config.toml
num_hidden_layers = 15
hidden_size = 128
num_attention_heads = 4
num_key_value_heads = 2
head_dim = 32
intermediate_size = 320
vocab_size = 1024
hidden_act = "swiglu"
norm = "rmsnorm"
norm_place = "pre"
norm_eps = 1e-06
positions = "rope"
rope_theta = 10000.0
rope_fraction = 1.0
qk_norm = false
attn_scale = 0.177
bias = "qkv"
tie_word_embeddings = true
parallel_block = false
init = "normal"
init_std_qkv = 0.121
init_std_o = 0.0221
init_std_up = 0.121
init_std_down = 0.014
optimizer = "muon_variant"
learning_rate = 0.00308
lr_mult_o = 4.0
beta1 = 0.9
lr_head = 0.00661
max_grad_norm = 0.5
warmup_steps = 200
schedule = "wsd"
decay_fraction = 0.636
decay_shape = "linear"
final_lr_fraction = 0.1
batch_tokens = [16384, 32768, 65536]
max_seq_len = 256
doc_mask = false
train_tokens = 174300000
max_steps = 4775
dataset = "wikipedia_en"
Each number is 128 + 24 x the weight over its row's rms, rounded and kept within 0 to 255. Layers, rows and columns count from 0. Numbers have three digits each. The size before them is the row's rms in percent of the matrix's.

# layer 2 MLP up, 320x128, rms 0.124, rows 157-228, columns 64-127
115:103132126125113128098115111113135140139139126105123141144105129169124103107121125167086102150176133072096146121118158114109139148111112158110132100166131147120088169092114128092134140119157174
105:150091105166089138113152141111123134181152129100140105131134150108128131123097160146148088097138127099114105122110155146157142087110143118148125091157090155096144123121128107071138119113090164
104:126150112100098144115125103090109091148117164121128140132120087118087146168148168157139120059112126141085126111129142126114112185132136098088159143103113127109127134117154143113116110176182072
101:135075164120124150179170126127121114100114129154135120143144121113119130105152124097105124114127134092132139127120138117112136191114112111164145119147135132125153150126103137133124178150173178
094:127141126090129139094175146123139131161129134111108152120141169111133142142107133141166132127138136132137170122151106131126153157192118157101104127130136142141115102098128194098107118121121097
106:116124120149132069149107140152084143141120095126162115114145095161135162140124152147115176124153134108150132127090135143142114144099112093109138128134123131149145130134165144135125116148147146
098:126118110151129166108113131153164148116198119150136130098148079117126185140091150145148161108163161133114096146076112074112136120110144167124149102130127168126135119094160124123135142148145116
109:142146132138061114109143091141137162117110111105094074143111148138105132143111140082174119123140106054112148134125127135144121160162131118138094132128088130117119142124179120095099116170137126
101:113112121157122132140100132120152183122140113153106119128134122156138125137136131123157108114137149090078140151120123126149144140121167185150104123139142116129099092102160125094106143157113092
092:074086127116132103144160125121128124120132095121119110120171141100141155097123115131169176113156141143111152133097099081136118135129111090121132138138143188121161086154113164108129137115126127
097:178109062144153136131100136113106153130125156161116117155089138108129145094141152148143109140125093130125150087127134113118167132111094138123111113144167147132057101141147095118139171152119127
092:120105127137111130127144165155120144137146123115121154128166122090150125140137195126138048123127133091127120146114119182111096143127092160144115135142116108133162128136129164119111089104188145
111:182116160156131124142101119131141109148135171117116189118122100144128103110148108129164132081130184106143141059101108128119135081125130134085142109116127149134104158125124118130117116172101147
097:127133114128148125107116125114146137120093160159140129147135138109145106134136100093114118178121162128145139149123106142125147143106121114163142091136113115182126136105114145113130132135146211
081:134088121179114140076096148151153123117153138141145111090124139123132157140089116143161092128123099126124146151091131157167097130107115105108100082139139098112151099108117148121133170083155096
111:141116118094162151106097151088142116152136152101139105137091158125141142160113120164068131109121145094120160144117164115136132138132147141122106154147088173093125112120126148111154167134130110
101:106122112100094173128110107119127119145124135117123100127129131152088135127103077120140070143117155101114131142107098117107132154122139106093138122169154138096112114137129134138110084158151188
098:131087143107130128159115102116127145150133143142149101131135150164109127146118111134098131118118127140212125142154142158136071156109164123099088104138151130160105110119119128136099152147131140
113:112103141107129161139161139138149119154161097135082139116155155131084141127128061145147112130137073102138111164120173156107141132108107122132112090151177124142132119097129130107156128085101133
103:079063125146122149098152120107144079177135136130125110171130136132170137126179118117156103119131129127145116134127148121151130128125087116091157144174092091120125124143110107105107111156123107
096:095147134092145170134134131102095144117132151095102087144169077148101136154089135109123123143129123109149136134153130132140129119099147141115163165133111107098102122141166172166120132116160140
104:109151138150142166126137137113150129122128114019124085123115117079146138153117122066125129157159140140144124110186119167143119107142150134140118133141152085147112156085121145145122143145140108
092:144124138172107100131100161135154127149154123135120158167143147081136115121151170098088129124144138127168122120114185144110113131100113124120107160131165132091165121128131099138191142082122130
092:073069119108125133091116124125062057126118134089168099112141139135098120139071142125174122103151134145113112138088131144118166095124138170146151142110094170172125124147138138117119131106100135
101:163124137140117157149120120106172131139076105095117097146101133132125098116163106126108116120123102110108128134148068089114134093139113127124105131132119127125138139074122085151114136111080146
097:194132109162154119109142126119104160122181117155148085128101150170120128136138141147126136128128118119105140073107122136118071089118110121098135125119116079042091134142123139133118126166108119
092:133090164131146095144159103164114114156148120134172149117123082158123164120144182149059106111121139113105096117162133157143159117110144117102148161165141075093124090128129123133088175143111142
095:124152145114157130123095077151113127097113137191182152139197108137126132152098131171105127115128116170173122094139098132141111125134103087135140114137143116166134092111131190118145140126151102
104:111128147168144101109142094150141119168120101157151162125140091131117118118119092173155081147085130133148167122122099140113146116132113068156141125113149108164123105115117136114157127126116107
101:134147106113139102138130142104104128131148134125106161059131124096179116165141162121164085129148146098108111119120131102148140117113130159163141120130132148120138082142154098087082070098117135
108:142143139104145104145144109157118110165090110107128153117134138138088082122136148133140144143151130093147122101116115150116153119131158072118129135147146117119110138111097122103144091098119140
101:150151128149098093134124120141109145115154132147115141143109146101136153173109133136165123101110095125112152097134149111143166175093132145139129139170144174129161106120100132178178104176107127
098:082138134079095144117093131154155121159101126123113158106137139118130162134120125122179119180128131121110102118143128086093131117152187115109084173123068100134097141102148120145116145144138112
085:109160107151122103151117134107128132170143133148138166111110161142147116156169095129100126142096111102082120105134126130104105122167154109131137121101148142141153126131123110142156145125103115
091:125126117123112114134160082131135110092115108073138155112154114142152121143132132097134133133124108113075081110120155094174097139137112117147127127076147120165159102070124115145084123144170150
090:118140192107127124100147124168139134104144128085129086175139200128137094108152109102191098107124136116114114141147151103110129101135105121156119125090108163095136137134161160133110130116126152
115:113145095156117092167098110117115144174135102126101116152112119117127119140165124135119159108170136109144142109150139169145127128118131107092148138135156108106155146140140123152088073087157103
103:118173104100140145113143145167138097112178106176124179127146131121150090128116152169120098146126142163139138104151109110119089134170140152164118125123144135146148134150110141130087139109135125
100:162123107104138127132130074123147129124128129119082150169115085109146144148145122129136131141115132114094097129174114137153123147089175154141141115158132136119084109107124152123102115134089157
096:140119144150068120115100161121099141127114115150149131125133090147134126157142100128157144099117138137170110110168156116209121088128147111156109139120120160109074129104120109122123125086107085
090:118101138129152131138127158083120138131110142148137116159119087149145148150107089135101154102209149130129109139144124101175122117143139132117133133146117099090113084127155084128099102116112120
091:153135147125129091113160067116112116124120141140158123156141143195114103153164121146130114119110077134114108137107117134169166155112061129149153154126143128139089132120091102118129146087129111
099:093123144127148106124109139107092180143153113167088162126122076138113096112160126127150093128093175090136156086124138129110138140130108136165130157123094149147147140134128147102158093130139142
098:164125143129108129109105155110132134088110129115150133097121112164136165132112138173140105112152115128086189083134121173154123129126101135083103127152155121107138105115139128179106128135115105
104:124133125106116130154110115138081167130185112140144138122124152146147135151129104109167144105113167134127148172107175110127091142138117118164113124094110129132167108144114127163153115129101146
109:080121130132116125083138101127202081096139116129141152148150127148137142103117136152151131154096116075149158097150140106141109136159126124145153142121074134110146115141146135153154153143127113
092:135135099140151156137171169154135132102155133163104116125100119121149135125138128144124130124119112110110094170099100127101144085119148177105134111056135089136146154173143097137147142140119079
099:132111123099151106147121120103099133106125122101166094136149102155151145157123130176164178128125103153114123164112103159130145141119137119144146131151131134188130127126158145095127114110079149
098:135163127159126082107118123153159129115141095133143136138109137136100110146139126142150055162121161135150124121114142134123111109143128133132165187123139101193119135162103117105138123110102077
097:069138168103099098136106119085144095143130150110129126125117105081122088148125137114126147143175121107110102145140150145146146147095115134133149125129140109155123114098113133113179125127118123
103:118134110133140101118113079103114097141098113115159118130075124091127155112134104087124142145143096098151134124146134099126127125126140106121139135153134134158127082127134111137169115134144184
104:122114141091091136135117119111142098127163105135096164149146148135128158149096103162122130135139108162114138140160080125164112151129151131145152140111131092118119113144123108137111134133106102
093:104140120107123136100126140142145137152179116100105144142121077154132103131148066106161157138132112132080141131134106110117124134112147134177132123159158143118112121079137134099126139171165151
104:171123111121104181137137102131180124173119141155149095119153110125139143106137132127154173099122141150122137157151131137109158131130135154138090168109119125139168138119128138115136148139098132
099:130144112120133109078154133143117112093154153159119136143130107092075159138124121104102123142158107169126090096125121101136138139128136141181118163118102154155088151121146062151147132122187102
095:100095111135196123121119146155119092098112129142135118132133131143141125079112096141195127135119128128175083178112129170167172125098117130142118147131139164113077120076098130137113123096136135
106:138125106133122148133172143123136124141143179111121141109135108120114148144127109142119159102149127153126126187109125090166124127126115127110112117190064119115174110120137138126127108119147115
095:165096147113146118135093089133132120114116156150150132108106103140169146138107099132149157055126150105109147117112117146122128060103113122147057152110119130129150127145134133187128128146120123
103:101128115137170150112124179145109145119142112176138194106110129144108068127134145116140116101148119148143068101132108167124102103116084135133187110126149140131131115135078139122144139087098116
100:098130133142136173151121128136145128080123139093135131132146089079122146121139119126142099141113139157121113112141118115151102112129140118119131129092185095171153097109089145140133173136111123
103:136153127131120127071106158135184123137101141137132081171177105147125113094132131181107127121125143113154181127180107144128141172096122101120103094139071104064130151147149124153164096117111136
097:133129121175101136103146128113145125129145117090127112131126135116168158118108130157140110135081136137111132132181120078137148115099114139193093134104119173119168125129115126136063121094163114
098:156140128129116127131164123154146162088112105161135099120126125146089110099115164142172132136106099091131139119148090114126149114137112124130099130133119156108131116126070116172111092105110166
105:115107155118122099130092123151110151129128109159114107133128141141097105153167143122091104103134148155117127119127139130139152151122143080107124144110153111153162158128124167161088157098175094
091:114078113135109116132124154158105127119132123152158165095140142119098110164144113141147113170114164132096104121108101118192098109118087163175127158124144154145138087128156145158124083130137140
117:108161061143110109107152092097134134139119132105132103127138167137154135123110102121158106138152144152087157082089143126102105122128118137146121133137150159127098132104133112118111140084129151
098:147064089144127172105112156180153147082120153135122109100113163123116163133149108136134151153135141108139129109141176058141152135118116151104095141124121127134101107145138135116163113115135137
100:158134123123108132190122117114122126134144158162132110100152122178127113166131125133104183088125130144095107138076133121118119117160136140095118117133131085163150119153087071084145130128094144
100:128112151119091136177100165147113127135134109132154129113112155113139142140125135147068085116157128142106115130123120178137126116130144129071136113106177087150109187141161121120114150116132101
092:110089098080124148112125127167137159147166138188130096131155099068080123153146142174134101132152132106095120152176111112133120162183127106146136106122135095170087106115124159120137103150131115
100:168124124149120149096150080129139170163151136137111115122108106125158111169143120143132132130135110095133127100163102120150148135142114140100125096105152137107119133112156108143121121119171124
098:130118141133145151142088133123125149147150119122119096143151152144154131118075128085141110079170133131128164082164147143128158105125123117141129112087148163113104187104151120163104105124153122
# layer 2 MLP down (transposed), 320x128, rms 0.103, rows 157-227, columns 64-127
111:108155098114094119082132099157116149107098155139129106104114144104085137146141154131091132144126079112089113100113102153159165124108127121092174170145168103166106150116129112135131149118168139
091:121119144120109101110106160121149152134158123123146126124173154096141113120113111176111129130137139094093097086116131119163126148157112143150074130122154133121156110135173118148129083134150148
101:130153139116113173119133106129145137140100134161084129126103098145080151224143121133151126138147081155097100133100119124119152151116160114075114111139152162089125109113127133129107091113163093
102:123134165124117157129143186145157130119093118118133115134108091117169122094161106146134131099148135132211161097121130144120139128143117122107170161106142161115177144135136129132114130176162125
099:152170077124136115113133150091126141157139100111147155160122125152126149129148174154132122114122139118102069154178133128152125137132117126132112130145110146117103086130113131113136097133171142
103:146146147141087143062155109164140184112110132094130156096156130169148077115150118141157113151092148125115164123151137126140081080185143147124123136120138122124100137154125100117137108090114131
103:117166139135134087108148122140131124125147137083133128127176087145120149137134157104099167117064126140123140126100086103141117124138177129108098109149124144098135131116132169188164146161114099
098:144173157101115125114117060140124156116113127125126124136130140131080143094111105117159132144205128135106184125114129142096103121160121108149119094113129128106145142151144118094113101132115113
099:132116131132086169120111135105146152107134126154113148138138144128141138109125153116132067128170099133084104163136106143163139122133112128175101101132097135112101105084157147145118170093120107
092:117123109113109150092087184111077114145136153098117140100116136123120139148098132131139122134122117148153053140157143164149144160144142144102156099116126113150124179155120157121132103087098103
097:120131125093096135139143140105122101101103159163132162165099147175115164116123129120156121168161134149085123107102195129114146137113139155133150128117122112114067139150144122139123109138090101
084:095126115179146107158135154111150082091158147143134098141152096101123146166151151125113092127147109106110126126143116137136109110107087137135126154135130096099178096158168145089109084117176107
105:174090117177174140112129107154153101143179140150134204126125111111158095125154115177117111119122129117182121131147117144124099132094131131123166146123138130118126156116113129106149126073113128
099:106116130147139116125116114122126099119148133120116143109068152136100136146100107148142093122140146123156096141095143133153110117088119116115157161171138165126163115099142143118145127160158120
086:149109131151117108109106126109133134113138124099170153082090134147163168169099103155118105097112133124124170143118130153113052110133121077116120112126126129110104139132139117103106150127145112
114:109156125157146157076096118163129103100118127157107106077139144122118119148124134132077098084111082095140164150110135077118123105120186108132136132147059158101107095113107129132162130126120123
094:164148123135135134138118137099149132099144177152137130157191116138108134148119192131105127129118156139124107117144124113098141166165099105171129121133168111144117153111110121145153136185150072
101:131084116163152162113127144124144133137106137120067103109136171134111114167132126166133124066110106137144118105143115120156132144152119109120106134120124103114086098096122107095127096166124117
102:115134142108076183108132150125158134155127171111121140151110125144064125084148115157094144074127114125124110158169125129117150116130092099139144107177156107169131120111143144111162116127146138
103:122160070136130092129163098067108106113135123134126106150118144135140189168093125087125130115090156129141125147128150123115150145126129113111118108126109149091150146118127125102122086120154104
097:123163103109164141136164188110126147145153160125086136098153164125132100106135173159125103140096138132111114094143147150095156095157130146139124172129160045139145140127156093107127138107105154
096:125117129128129125125131112109114122175098114072112064097075158124099129131122119113102096120089180130114103154159098150126136145155109139100108105106137130095148151126155126145132156167136129
101:114141121146138114103148113107128110160092154141120120095116142141180130117145085135123128143090158121093103092153143167100160116124091144143142058144134121175129139111164147140090132146134123
092:128091103154135125054146121192111157099087115158111096121098125161118135123110152117127129106144100114116094155121116126126159092158102132100161126144106126135130064119094119132094152134124121
100:115130116143149133116120125098114135128132112167151146082110075162145176102113110113161122171110136127141122106157122134151149133109164122134108138156121102122144154106060164150144099140146153
091:109100152097103178107093187137132177132138132099142132128157163116138166114143102154137103094151136133138125135141175113119170137130114167146115149155157123107142132143123124155104137130112139
099:116068146123130105156169105166145149097149115161176114116140132127134168101090136162120105132157159150105114159146144135124114129136169150150090169155101094117081124120133137148157124118138159
104:136180146146163108088138171104140087106113122085136171116131117070108135113160158134119160132129154112122110103148125096115160097141130151125142111089127135102162160088136125108127081120151123
102:160093166138114122166121110116104131150183114171128133127143104114165135128102150147083146176123147130127145088175147089137134125124104102110168102118129140129145136123152108100107127162161112
101:125140119140124165156139101182119102131179112106150127083123137097120112133183187117139107128148099104120155144115126093147153120169132116125134099139106102117171110127162144119097088159139143
106:133093110161168143095119159099136114107162110134129106105103137135105120143120126144141123156162135122170133112167137121083088146196109137137133101117135108139119100153136140142107152142129172
102:169128138110081111132126117137102113152111151123139100150082133166190155145140118123108147145123167106119142082085125112131165146080134114102190115142151126124165100135143120155175081160135143
099:073113128101105131098110101125116133141115132129140124135140125159113122106125111108122143122148112143092106098168149140131137151130080126136098176114073134103147148123117143127090144119136120
092:109120148119084086191104106139124095108145145143162113124142104109102136131126125171140108168150165124180146169102158131139126140091126126153142165157167121125104141139121148127113137161141092
096:145132139132133109158159145108112134097127091137101150160110136152135098117133175136132092093126123096094150106147139111117145162147095143174088139097115160120159153099109148139111130149136137
096:122167120116130130097157127134106114133113112117135055133155139114130090105153094078142140106132124105115146113152165112142113094099115107138107131116118077114143131100139128106131116151151125
107:094158126156083112127097134117102155177137087119134156141083142104115119134143134131135142115139098103171145127165110111140155150114136093119171106095127089109146135107154130130087103147140107
098:194140138128160098113110151063187149119097134130109169115132167140104111086123136106146119096083104127093130110126137123089123129109119142158129126146145145120123123152119093105087123135118158
100:110145112135135188109123137114129115147100153147102177126166096165118121143115124120097106125113109156125127109131085150104150159131099134108100122110100126146122126083151115121133116118103127
093:085157098111116127111142158093135130124124166119166091120129134143112169133095137122096108138141065158142125120163108173107129093152131119114143145136128135152146123106123157137115091111122110
092:100133122131124129069084128143144127151145109123143151126122060149163137144112141145113152132130121145121093076136142115129123131117119147127113144142118097127168168109140098094106107145105121
094:152172103127101137124130073110145098087135138097110105115135147132094087128125155117107102114085092110118119153151138106164123177086139145151081119142139125144120095099118099078113190117170120
104:201097156098115152112102109097165117141122133147116117140117125119124145093110123152106116194146147135153134150131176126128141132144117163069103152172136143149098163138173084157097118141153118
100:164149147118126095107121140133133137144107122099119092132151116130126125153105134109153134127123132174078093136102159139096160098088119138123088136141131092189117149110108122164132130102171135
102:119110136117138109122145110107077158089154153132137124186111137140151126183139113133130122118095139115086124173177143124119093152166120093127130148104147093149112109122103112179145124100156109
108:128102086118112117091124135139156128116164110144119134121179144137109133105079143122169137144135130060199145084126122114132136157151114149110145149102090158133092099146142141145132123127111123
098:102108121151114133151149169122111119079150135123122128135193155155134127180129103192123121133130175153101139134115090118135136161104159172151108121125110150118124166130142155124114143106138140
101:139116129142118130156143150119136100164134151117140128150133113129138142119146130141117142125117136163144106127129150132133124085105099126194148154164125117157142085168123148108141077128133135
099:132125106155126112128145121142135118097130151136133179130088133119101112178155138143090079106128170150126152140101153182119122109128157171131155148137168144131156137171122135153111131136106114
105:135153132141082131128137113129148157121107156164131095120160122147122121132134134143100121109104125146163093126175117118144150098118118127121094158109146092087106135144140096163087143065115138
099:144105154156137113088132106125095135127160125140137152166085132130110080101143055140133124128115129106131119140168127140136114165133209170120113157099101121108159131149126127114118141154132142
098:114135129119127080157112166151121138119104138181143095139097130147103133178122117134126091109145126137137112135096150154108131081126142128171063130133121143068152135109116156084114159127108157
095:146133125156095104158166166105165134160161131121113124073103148104132136136102171095108143149167153112125128124100136148115130176129158135121097126149108133158106166089137109091134142103162143
103:135130146145106157129120132088195132139129107137121068130156132124126123074110158101151113101171124147062109104121148071112171146125107140139129141077150115121153128135164111116144101111115137
093:134155127131113096147153204138110125141167133174091154123118135125124109130129117142135135104093118128143134130106112095127097126096127097155122116085117166130113133105134114115135136103134107
100:142170153106105136130146110100085120151150117148125167159129110122162132086106142142151118099141134119123117126115104138134114140133127090154140102092126142178114151115122094160113134118139151
092:174141167106125141099171118125126160137113172132127118151161159092128109130128122118113135121131098112086112141112166136114132159119116101133139111144121127159157130166104104095132131142174091
098:131159166141108144139115102096105161128103145136156097133136110137140183158159098129109117152170159138112108176124111126160150141148127140106128133113100141149152132120156151150141128134132119
106:116146140143175146135164161130132097126120144125120152108144119111060132148117162089079129126161120094172093115139122117124113122133130126104108140160143127131081087129118128114096152096100114
098:091082076166117118120132103142146145107131140119106132134169191154169127188137127109107123143152151140132140119132113104081122129100176138166113091107142148109134143141123155124115122098079116
099:144128115137082062126106096091131165123135164114143098159115097109116145107127124171135121165121189106086179134152129123147107147127125157123123171112122130080146102125130123147096140166116177
096:143151140138172150138083151147134121114154109156110098144111124151075091165136102092084117097096112111086048116103142130121142133081135140114140125119119124113149096114115130128149137133126128
098:088146125129114141125068136125142090132109105091110159146089119141153170193129165115109148128137138149115115118090133139131114124136161111141131142139096085123154096138110122085177095136145061
102:130158118169113141115125139148080105123135125109102174123112147174115098171117141137120170164139098109125118118133142143121117101171122133149144088115093146089117138138142100156162129148088102
097:177128160160129096089123153159144096147106092141160155130124109129150114133142126142111125124141150114073119105078094121159118131132111135144105192110121160115127073130152140147096122137105184
103:104139074109091128161134094118085141142099143120128112160123105112157137109111114104160114141065121133133168139107111120149128121087130120131131190124099126146104139114109122098117130121125163
095:127124136134173146099169151148147123121126119102162144124109113164115157140148111134146167121129148144113144111171133112128100152097129108115107143078190102114183124112119126104118119143106099
104:127123094143142102135140148134112135142128116132203087116123111125156114177142073130122129134142098109120109150098115128135103118121196140105134125085112112180111125127135133127124108114109113
093:123149163114132111187111154165136120090155125134157114185126117105116147103088101098112078108117107160112106127165139134134097114100083110139147086122165121147134134120109094101117090117099138
099:145071103091138109148130139171120157134158102161166111113157121114118152130112158149101128128147093130136140116146085148137125175147163109124099130129103142175097103115139199116153129148134117
098:116097120097122115102121111147088129140103098149104114127153164138140156143091159163116138122142107134157122135149124107155060160170157136118128136085136168137097154111157119123131171173168138
# layer 2 MLP gate, 320x128, rms 0.123, rows 158-228, columns 64-127
099:159078149146116124141150149103144162159144124126121080181155127125129146116109141142129103111139091119116129160137151105137133104083151101162137064172106124127122109121147128093159112137090154
105:139134093143144096133147152148146141108144111102109135104147156123159125101117118121116128149158133134181135161175133141133119123122125157125131127122140116177067105116139104131118147082121191
106:130137158129140147170154124151133182131133101159138104161123121135144114086081129134128181078109170133138192127138103121130116127143123144091148142131138125153158121151131180130097147154184114
104:157151136069127159083152141132146139134120115124102114101152155110123130154144090117116151146114138181167132156112094145117148153168136158112124142103120128153135117106121169108131129156094102
107:117137109119160078123184106140138162153161134169115157116083125168110166135113116091176093148136153128092107141114116116107112120092166088168127119142076158126149100116123115166145096133166114
099:175131114177144120113099049115084148157138111119127145103136136118105154122137115117108112183136139164093117118118118137133154113072131171106124119119116148099133125152149154153098101142163134
101:115158166170111127156147113134138136127142112124137139104152171146123110153123176136125109088111108133115116153131158143094131094075157127162112076130110133174142137170143119128104121103138111
098:085106147116075139123056139143140115141123137174121115068154124105141140167102145124137133132100172117133145107099145127097113198107133145164142109158084135153151152161137164104126086141144144
089:134083195123165098117126151127149113147143172132125100096115150160130135104117123063152121093099152170169109117110099130124116118115158141101123136171143151108119165150099144151114123131151142
095:117146131123106171145121053152085117083152089138148127139114121114141125143154111117105125153131115154120124150150115127104125125130141152157119124048172168146127127109116129135162112154117144
087:151080146128133153107189148144133148141175136116115146129152142142143105118132164121121115128132144059139165111109142191120143098117148123132115072167132134115126158152137118163123137115142169
106:109160116175140135074156133117146141146171120151110114130117164124115150166134123138135148128116125131098098154177117149149119136111141143175201150136100094095114148103160128105117139084097073
095:177114126155148105091117143168138129102136078127146163132144156129132162141132127109092109116100140138108132142136100143102117135102131130139166125134118136139158090138111150142118078140152118
088:128136107103139146155161121115119194151137165112133131110124112105161150163133114108101110129097126112118125140153144123110129119146218131172148130103115105131136141121166116134110104108123152
111:090095132136155129120104119121149135127083155121156148096123126190178103155133148142091128118151159098143160118138156102149133123124150136116138109122111149096096135120127090144135157086091136
090:114141147140132121098148115139127168144115130106089123102098121138119116151134111132122084139121172118061169186090083139136142133114130138148115169163127118117126115125142108136088112125146131
106:107124147146141131125146099125159136097154088109141137163125117137101124095124146112098150115155134132123104140096149103104096157074110163110144115145122144133155120149137127156114161133157132
101:126117121139119148162158133142109106148164096139122134120117170129129163179154123141157097116152107091092115149089177143118132144109096161144106102135148142124147081118112134123129119097087147
109:093135157122191119125124156159147084125130115108100099178109097173151103123155102077163119128160118104136141139117104117156092074134117151060090139099110100194120128135129140141122129125123080
096:149152107124136100133138126085111163122119143073078090120180105121123183119119137097111179124085129143134165125188110166113131094110138142118136127182102095088135101100135130133134131110130131
100:132175114122114114140138135144158107070114114087148171141135114129148132100121115090154128151157145179154117089174111163119146127149171110137176128144125113157131128112177164112135135123132114
100:137129120204105103124101130130148142139144099143137119130112126094164132107153194128106152116123120125138157150115128096093110126095179102140171139116136140119150148191075113140131154095099131
095:171136104174135169127124143167122186099110132160070123114137167142115131157124117124174096159132154121145080127152113113120154116156126135114104111141134147108133116132132140135102135129150102
102:107096117126107100132075120097128118119132096123128132085116095113170127107106154095113094133118100084109129097122106169127143151126186108119104116165129102153128143055135140142139142174152132
102:150174126152128112143121108126153105127136111148139150154107149118144093122121193086122126141154127126127125094146141154126120101140187114066088104129177140045115149132116141143093131135165124
095:163149127149097133141117130130148090178120119078089160149093150152125089121127144092150159145076129086151127096113152134114097104149124109116104118088146129097124135096178125111116117125122146
104:127130153113136106102107107143120119146148147190151105120142136152148133150134121154138134116128148151147153112160124141121113124138140088159157130105105098169153113124179152142140131145144114
093:112125151153135156183123121109104073133125136131122129164111151096147158104054131078085148131134133115147158152074123157118108129116095121108096138153136156112153139123138153115132138154166180
093:169123092133112157145132093150145110103121110099128121094087145107176153130180164114143110129128132124138114150113132118112120112107163146150146105123088146091153111127140106098123078099129134
112:105159143124102123142142118147145118128109122150146153150131119113171091132119138126098108139135134146106103188127111096160136134131125109106144162117138136128157167150149151110168106115098100
101:114128149105131127147125137163134148128124137129150134096154149145099130141138136140153103151111091154142131171135091137118106138131133135110120141113119108148113164114158127106122112056114107
101:085127131110110164102149121125137117153113124145119126127142137118101168082142100119172117168113139118116117106167104106135137101121175155113120129122087153146090130113144131145114126096134124
094:141131096162137148137141129128134134154089144078117150121103206125109114123138118088074136133104124132117138097157142124117210124145117106097104096080087128135125117113127118117137104107171139
097:098083118153109058112139108137153107132125111089157109138171133124130164169149120105161098147109137111120076156113152090138117115122103062138125142115126143109095117116116097107101132170098124
087:125119161104150131086168115139114123140142136087108114195153160124172083134147177104163119131093121128107121157154152103080129129108114138172101109120061141137153093141163148141090125129116124
101:151132091135122127087147145140131141081120183151125137139159159122130159135101149108135152130172147140136142157112144159085162121108112145151140112126106173114094119145153170116164145184134140
100:137154147142107133122136131200137118163126132127106158135122104113180112161112164151124104142109125152107138136197128095132136091181124076112117148123114136118110090101119144162119164115112081
104:124150124125092131121136136112121112166100161163095191141111125158129094116148134129114139154137121134143098098153091116129169132129142075147143124140135099075147143133119167155112110128132143
100:163138099160090119131101151124137141172138129136099115099106151169110129174128144085110138128133135150177130130183108117139131094121156112094134107134121126136097104100118127132149124106159080
101:157128149115119134095156135144131131153139144107148096155121175109088157131143169126114163123114145103112115095145157083133133107112116175116143120145096078141125132100122147113113153083144131
087:124137079106097149137116122076158102160108134138147097115111119103174148141116128106134141151120165105120133125137123099116131121150142108140106101120107137127154183107118146139088115115145176
112:112159105167120089118116118128135154147112131123097125138109102092090163130143136081125154126121155150142173105133119130156152088117150114154120139119100119120078118106175154104133116130162162
104:142145132122114164172136117130158170096153118157142154093120158114137147162157139147151103163168137110133181104167088088133124111129109136100116124133096108140170140139147163114118166122127120
097:112101153127081142098130105131114142147136119130136160097116141162144135153116097083174146149115168128110118186118145121134064125108141129175089138106104115136170113118119127158117128139137148
093:150112090132139131152091171144086139135129096127125095150107146119137140124148146106129100092164129125120070145121087113115109133097118142124148092141144108138122131135132114109099101111127156
097:118175164139143069092092114098179117138124127116115133128131129123125134070106160114119121122113141091138142121152140137116122129109124120127182115183094127125113136111111123122093081125169116
107:105100161104141130126109102128114175129092122096145120158105141132128158123111119133121095113141119148118139152157124133164135132113137120123124133096135147128116107113173104170068127148145119
086:140106097093114122137125088119095161142138136177139103084158094113146137123116145142150163101105152156143090132113098123090160147122151141113146086128117105120128108106114104128145119126115137
107:134140112147122151115159141146131141138162139117109175091097101104138067154136127165144102130151126129154047147097113141096116147130117144157149141131139099144125138069130128102131123121119099
100:092119126088072152144134130097158138146110152137147088132160101131113105113091171117115128143115130172135122110133143154165148117124134142116105112077111101111170116144128126130125133104099131
101:092138125130133125130135104108090142195124135146124140113112157105127138132147183098109137143138126143137116135149108144123157159124179100133111098102116146140088133120106083116103109059098119
095:099139141125141069117141126140118114119118110180130148176119111136124115151085135102117073109121174132152104128130117100119119159110078094134136150188133111159137107151146138168143147139120106
101:143111127119114145160152105085166147148128158135155157098117094090130105113131136139169155121114113160119093139155120113146169136102140138157128095123118103139160113116137114140117126120148141
096:188120143149109119108140121144138174178164109132126134085109172132145120137149132137140076126128159122071139148174129145131176136120174113102120133105091132125112129158123116122126104139113124
093:100134112193109126135177134166143087129132133098155169131100130112110134149070131131142166117114138124166119168143103124160160141139154149133109109139120138153142138091100139141145139105126142
099:126114094105122153117136129135145097141143183127121166121146099126103141120122124124125119108158119126130104176114118089152121132148121109089131094153080109116160138129120154149112137109176109
100:116132168124134149120139140130102129131143181092126141139128115137111143167136103102115122146138130161111140170128103135101123074138110130113172115128098116146110165106121163125117120139128128
100:118079130141135094129078143120138123117121083141126136170123139116149142118093119103134102113136156142160089161136140103146166144088135111157130126120081107107098166153162119160124123187124118
107:128132145117123089102140129132116144171123110177152195140125126138120145116134155140115130110142110098150111176126143104136138106143113104093149158170109142091098142105151100119135119140125153
102:091129168132184119133120151162119127078124089147106094126107114121142124127126148120083142118129154128161131100105125134142135129120079123117112115123092108090131153137124112177127103122143100
095:127140131129144110163076115183119142154173159158134115123111099154083092179162119101115110186152133173089110091124157131106135113120118164150168131160104137149118111093092107112112144137134107
100:130121139148171141128130085088112131132133187120143120138107118115163151161162096137146132145137128128099113138133144128138135091108105104113178157133155132117107099124111087094118181117120093
103:112140094168134096121157139075169093107122151121150102141099108102163144093098130110115139126156111107143056110116125131111112085130145106128118110140129113141173115104136139105161146142145178
093:151148144120145140114115124117122135101107158103155145132127115158179165076091128094046139082151138153163121134127155132141196172123131089158179138156113125113149130106100120084102160132129115
107:148127124130129159138190157109113100093119122162133169138133138116156094105123129120137096134126108124127113129099116105122090127105121108118129124118127164140135134115073126114173182174129112
093:120109140139196129108170125145149174153100126130134151147103134107103131175112105100142128143131131160105117159158142134136125104123128096099114108094147101146151105091097143118098133130078135
099:124114146144152157077130136172108127084128128138103146168149124083117094162139133149153077149103125118146129069135123130153127158131123120150126153094126133146107087132093127159139155129109117
090:139099174148152129150128134104110180166127115125125107126080161112125165141189142156120080118163125083120089121144130130087121106116146101121141126103118111091144136152137152126137151121145112
091:134176174149110121167127127107140089107091124095128168139121153180149131139119096064116140145101125177149118119097126139137103106089132131103163142163114130105151142135123085143118124102122153
096:118126148126143127061149123141106101153106145141125127160191130107156143151093126103129117137099196129142123107082102115142077168131145137134107141104091138129113160139110101136116129118144157
104:132150167129135137173155142139146182143112126124112106120140102129127127112137094131165097106162118144133097203182126137136114140142176114123123121107115101143134184121120110145156144138096100